Each number is 500 + 50 x the weight over the matrix's rms, rounded and kept within 0 to 999. Layers, rows and columns count from 0. Numbers have three digits each.

# v: layer 7 attention value, 128x96, rms 0.0541, rows 32-63, columns 64-95
# o: layer 7 attention output (transposed), 128x96, rms 0.0669, rows 32-63, columns 64-95
# q: layer 7 attention query, 128x96, rms 0.0544, rows 64-115, columns 64-95
# k: layer 7 attention key, 128x96, rms 0.0537, rows 64-115, columns 64-95
v32:459433471522498518501623588513496454612484495506585487479566496418459475492438594509598548538546
o32:443456466469420564349492543479521459423400502533562428513606591548609510538515514510466498483547
v33:507523522494504472522484551528593490493585489529478521547483422431579471461473407469457475531551
o33:661413537451444457547476459576582486541487559498495426490427313502428577397418577513414516483497
v34:508426510563487505455554509538505393488547502489342575595422508445557478473529603475530581457524
o34:516367521516442531516542587480543422513458512481443490589439530528475488476431536425382545454493
v35:522561389589502485506451514518422543418500484442467522418476609485564460491508499523496464471508
o35:456422561531473557556555527546536486520453456496556430507497420485470455613451405433534440519463
v36:519503476502535528524478484687535463526557500448378486470518417552603532553484517468493506473483
o36:501507549574421515513518491563604551591474540510539500438483495551487496406491577489447556390499
v37:510440461500447387492421520491531518513483517584687509507433451470459547459473535456476493519525
o37:499521496627462472570507497495502439508561506525592524496412521473454522441523414521514505626474
v38:498502524498526521652467552449484435448644473417433559633563483456522489547491508468473495597514
o38:428394477431481500514444535555555504421533533472466508568547495404531506484461498501487565595535
v39:564566523559498499565445574511433575491543497386463557531470553441601477446469403523427457454574
o39:559436546484511390673448475643517513488548527479583474491489438411516475496540515472567526486522
v40:485441587513492505525476459478460508608452539527521558611516523433626498493493558531478479593501
o40:504458425471580514580479521471481493546477500471476535600416659400487511471469597516488502566443
v41:468460478485520473552500427544554391567578501511538561553451432489561486482495496529513490496467
o41:535447557568525527537471456532549464535397503521453506624425408463509455577435462491462484468462
v42:543585478477450551495457575467459472452431514475428539433475582482458498536526548427588565492481
o42:509439521475498567486480476489502504471548510456463513440521594510540556493553522467451463484454
v43:519493562470469569388512473474554482471533520586558477464430593488398601465520493486409537452527
o43:537524499516434348462439509490429604457597551493480553493465527516472547435533545527436423454543
v44:552494576491504467639444522469486629518490473575545435465607400488492468483491580444472586531446
o44:537427534450490438500567507509471490465466507448658528430602406445487443569382551498584548551492
v45:529529480466516547354519444418474578495506500516408502427501463489521499470520365539456441541513
o45:485602522551535435514448422490483577553551630520438573387475477490504452475531476510532427485557
v46:462453431526522464521461440477460502515484495483506456509508394572439483486500465491524471540537
o46:538521487540471458489594464474444449545459523488572476445465501507485459515551432526568488566477
v47:503479490441512496490499487497506527423547567494516551486352474451424540428560481454493507465496
o47:527522478479449489504394457463556601446631608510551463465463453501507578355508561528410469434467
v48:500467397499506370408519485574550420567527459512490496518551348468520501515422482500495479520501
o48:501525445530415520490493548445594409555418527577468536566455435533487529453488492533472531570528
v49:483532573419553519413448526448403626525503433517579493477475524536447419615465446496506498592444
o49:515485544470582537553515496462437376517511513579478508518521333523522497597533530544537564515579
v50:502501522431564524577518601532494521488496463401370482474554635574520554511539396455441492493460
o50:555544559472584513577472548601471611438569514444476532369558541503490553492595565486536483398531
v51:544586565505489600403499549541441518497480486442508429399506566540529441565556610494547514427448
o51:501470518424501604451492489517498498550473461575472522402545578492490554618502556479484490457471
v52:490366464524496540526534539463416429574485518545444550464450480475512421551416420567602589527415
o52:461461452396520588442535546479572431400382562468388373558459438501550433649518515502491457482535
v53:486590429510529472496472494625519561664577507389499499575664493433711539399454502484493529449554
o53:619390377567544498556498426566500618674432447557524514543468671495520485487475529489489577530586
v54:468546513407509528488473428487497611463435520561568531393466408441383473577548471536510501528444
o54:425522477529509501482421458431594577486597566501439540406502427472433486449377580582599473490488
v55:558397573483455428707511615529501555513479441519526493520549522569532458480493371391542573535464
o55:536490565509492459604549576564370482392488431353508461432564462487482512397529548408485481516505
v56:473488609505573485623489494464379557460513493434575551554590557457399527422531522468573539586500
o56:468459493445457531538417567498415515397670476466503580482512558457527445520477519522488413490448
v57:442468507459485452446535496458603601500561557570520524516609346498401539470437535404426482571529
o57:493462461511454401466398532507532492433582558503536543453478375503503522457474525573527489571421
v58:498536469553534331452483533515478448462582518560569455398468497439409511548598521488537466433429
o58:465466478458409475534456479423542474433604477583544546489467295476476546545502320570511576473561
v59:533524546513490522459498494445467506480563531544539483547314491453547547459507556519493547409538
o59:573471455504446413485533463511492542482537403559526457580407350554530524425504430475428506492543
v60:427552466511469412592488507528498412624493501454548447499456529542550513487573655493572499440481
o60:464474453565601447553569516419542440623492505538519565523535576483462513482513431474551577520478
v61:496548593490496578606465488512552471475394494508526502459483475468588444400407592701496503427523
o61:473501480535520510481555498518572616508345442558591488506511553452451497480397543475472457437441
v62:499539654506522534575456540436534615428380478513574491499563481520501436489514576406501550571382
o62:496448562454497533557513544478395560469601480402608545419562427449452528519397540536462507488413
v63:547501598512505533585510480602588654501547523444341471597635383457551483442455572452522534543385
o63:596477444443549450521415476566587627560540467415485548471499471498543515395443661477444520475439
q64:565478474470428404503493605435526481406542572516473573564602500510544524507527448494486460482520
k64:399483443498589510517383449538475465598393487565484489501481472476457482425520548464504480559479
q65:457545503411488427506453555495478512432410469494508402465537432595504514632532624485493472385491
k65:467512457461624464508420457499544487604416455547440501542398431390399569526571598437460481503531
q66:566549470467534444487465589502508403429487521503547445520590410532498519591471596537484499467536
k66:465579531482406467506550571535406504527532416547554500528537454524517447552468552476466535513502
q67:506505526571428633387641355472540627356693449407463498470429559417496508458451454656575496517418
k67:404517467474459424468467529479521512477505430458507524481536475584547532481449476499498430519468
q68:585474604473626458532349577542519516618362585567429409560454471489550488544559508505457565617587
k68:494419521479581614536525476474440494514498531563503454491460480455490458512526509518529567488547
q69:520517503531537475489433535447464545479470577525375470487506553430539484473503433541480518542484
k69:594380558384734591547301447573473448660317637583501383491355501297470334657710514536496634588655
q70:496534444453466554460497505499490543396505559541537532497556535474530440488460517467516512484455
k70:543447476468514515454393497550486520492468521533447501505511532489500433547522460539574454538511
q71:516428475531489400550549515518524499452477499527583491477540498456551467457495500443514490441527
k71:568580488429499474492351466496482552513497515423460544455462494544517482480496450528485457533438
q72:570433556598478414536547567438574439457502503481525601529495487498512553462385486504504527495494
k72:502465438481485562550435495498445514515543494466489515439414437529532402558450499521410516435513
q73:584487532525488437557554514465514525452569598454496467476547550501497542440455425580507465532561
k73:482481411540460540533600459523529491453524480502539440442495477540485397549438490477487532557553
q74:531556490513495555447662454460468564433640476463420546471503522440521531419491425616537466479428
k74:536546513577465564483610537423458563347566560467472565468553552643548565413405480569590457431509
q75:578420506525546438558429457518517581559491588496411519547556532504556460448514432547420486658608
k75:463493579485622515507439426569480450615415463514559410490355506384487457589549541527462649477459
q76:426529481519425571518508487547509515466480476547550571478436471533431539479501544448525479388451
k76:547527422502372394502579521468500476410560508458430522509592518593533527388406456486519379563467
q77:641409541356709410647279574573476445660251661562432354522538419489484378648632603488423529591675
k77:473497566472511476481543525555455482481496530514503479499410512410488510526501471460531538445542
q78:488444521496484472502479474575525499530503497526415522529477501490522485548449413527491504618445
k78:465463433508508540533582530474444449534506488534552439522485469462544540447506556477527516471545
q79:542507495503484494447531474471510516534490510502438538581477489535467509554504447592501559559527
k79:556486537498458520516551502473547450562491495495554468479462493497484349532513534536537521535492
q80:487520566484526526481473428530556461432479470484545429503524561464562478413523464503377468461412
k80:537520491420546437527415490496518616464497571440482571532470462559536557454491457438480499490504
q81:448463567559443541530644526557548491524493437517564550521512460516551559557480525459485567439496
k81:542431475483498416462493491506563548481467405522550482451442444534500476523560503573485527483406
q82:500433525509523484554557495524554462542492495508467515514506513508531573460485379590486501569522
k82:468445458580544530469492552483522451459577477484499491542496416501495414500452527511491565472466
q83:435507470510534510558480512502476570520484481454501449401519447468565510488528531483475550489532
k83:530526504544513510456521504462412492493430497583476523539538518458531551468517461581553483445431
q84:509484484558406504515529563507505435458537445510562579489490451506521565448518500463509443484514
k84:519526478405455500516432564512494571439445496478507460464474512508513595536479523512458540532484
q85:445529484505484537528528539477496517537551468404504498489502517533509430461471464500480520482495
k85:494458521581476518464455583462455502544460410566430464465516474485473550492523491490463477468555
q86:507491390463533428497473459527464552572478513553491468411507494565491446502454464519539501523455
k86:533555530541469577485471497489414483469496530499472498489558518497530430480477472450470455474479
q87:502507467464437509484476592495484446567541525527532484468562522502559516457492550544388490514499
k87:474513480533422490526569532507476484442484411550493525487565523505517542536488504515493576481508
q88:513441512535545482500508476495537489525518566578517510558514539453562535470499509594458472541491
k88:474491484624609543517492502473562502485517518485519519485411504515582456510534497523514530467476
q89:487504446456544501454502468521522528573508515531389460502444539479474484504520509612449464597512
k89:494459513574539535550552515496482471519530467559533520521458491531580501491462593533524531482471
q90:489491531486517499538470534513528477542487471508515402458493492468494480480492481566493468456534
k90:461503556535554506484523469488509529465533469552497521502477467474554487448580478531492416418436
q91:458531487504534575477524431530509421597553480480608527431493466510560498481507465499491527560380
k91:485490440575495548538439483413507555495488490501503544494508535486545484502443463512498512496437
q92:497502476473447482480456591528437472492497474480524566500503528614471456474474512419465448469493
k92:511591469455440436511439523550484465521507478517502494509552538516441513515498482450459476470586
q93:497569482454534547473455498517563524523497464538563411419499522531527514517540500492485547457455
k93:524532497453481541525515470481458571465475572576479542529545543446491566452490435475490519495571
q94:536558425468517544516439548440376538482494464432509563455525519508516465441443492416560474444491
k94:487514483487481426434453467532492420483513572519494456511573488519383483508516475497499445527549
q95:484440520521446520532550389568593496448482494433488534599510435460607593488610492577502517540495
k95:502431477524508497471505576466561544466516547500560497512535462602463505521470606438469520526503
q96:594469496493513470504477537508420600453488550484459485491497535563511431552498461571494476507549
k96:415482531493469536453564510528565429485542513561538451528520471471514504464561557542493505444592
q97:474468423489595517476472539530458538492440483503472534479429457508416534492519587442595532482529
k97:526506511578526499472514473466474421519459456539448415530474552465397454482435545533533449527546
q98:496554510520517472452477582484519447485446470480516477449460497571534491488523551450465439435516
k98:513552503456464432529452500560478512427483540482501464482536557548474582512440416460535511488578
q99:535536525424487529493489519504429503425468472448500516500541463481534415486482478413517471501520
k99:498539513456455449430453539530486382479522532493503495477536534447465493489452479431493466521616
q100:601509485431511470489483474546504590532512529567437492523528486509522431602498460569483516551542
k100:479523537576464514514557536481504487478557492573538484518507556437470454485480528485530534453584
q101:494513525476493477524451467547558552517426462462476446413457514471454476499493521432494485490546
k101:569577529498556439492518474496408544481633500572492541535504430513469546468512480454467433531427
q102:481494522527465494511502462479443470500511417489552499465504433573459427503494487417489497446453
k102:551565492381419456538494478465446510507492538472475467494484503486483562500499479450490467515498
q103:496533481520535556536525502487502477530528404501521497518553460507517457467514523417543512392432
k103:465571462433489417486462502479490540517488515445473540478479550505469521575470500486484419522476
q104:498517556489523550454502487586564525478492505405473449545492482524512541498492502562511475469505
k104:525361461535464479450583536510496467553591544588463506514564435510479519497540552430541519551641
q105:570501476409477500438442425441511527469548483490452393406499534451444466493516427571577539551494
k105:490531443496491592557516544519376480500534517533468486494514534512543455524467554465508436478595
q106:550478561442501480474436527498497571413519549497477492559535554483539499476507436473522450448482
k106:448410492494586484492488511480581494477492545509496491507424542464533540466549553508481502526627
q107:580502530459503491532476506537516564445474572510392440501477614517504472544589461616499512576537
k107:504427554501536547496586536516526446519586536485488413483495508465485435434551541534513557495604
q108:519442528506447507514548524513525551487523474477535553473489433502549578523599539507441525536542
k108:559499494513499466540517427523544565430526494504450529440490461503550558562538502558435560492447
q109:523505476466481538479506474514496573482529499444480473545533458529472482508476470542540556497516
k109:505405516498505560439555501479557473512538490507454521514525490476500505596534520529537525522531
q110:487444474525480474504468479552567454542555437461557601467399555414516525421477463517546459551458
k110:458484446565534519481426556451453553466510462533482484448482508571453528476490576477460528523471
q111:526555493505496534500490560488447537513469489469493445536501471553473555523504516460579532461583
k111:484447496466518483426571496528498448549468474522501440510414551452510455486533460572469441550557
q112:505456559507522370432486521489549584466429552489508534553495466423508512611462520495572452530499
k112:500601523437491529513486507486540530462494455524534446503447523543489432494514551525531476491491
q113:472464497507464468483542547495546447450563547509504515533481447460492623505522567558470550484559
k113:499447495510509530596511568469518508506449480472447533476446458480572493540490538544491556513409
q114:479438510597518472517549477449462475534463545547498558502552507497515559538492526519463460550510
k114:491507527538540537461457467433531477497478476432598507470468555498528424505465492599526518489413
q115:435523508512499502560496530557475437518492434487535502476454409494444544494494521490516487440491
k115:532557494491471504444570495485524511505495473473500525519556446516517600527512576462442518530447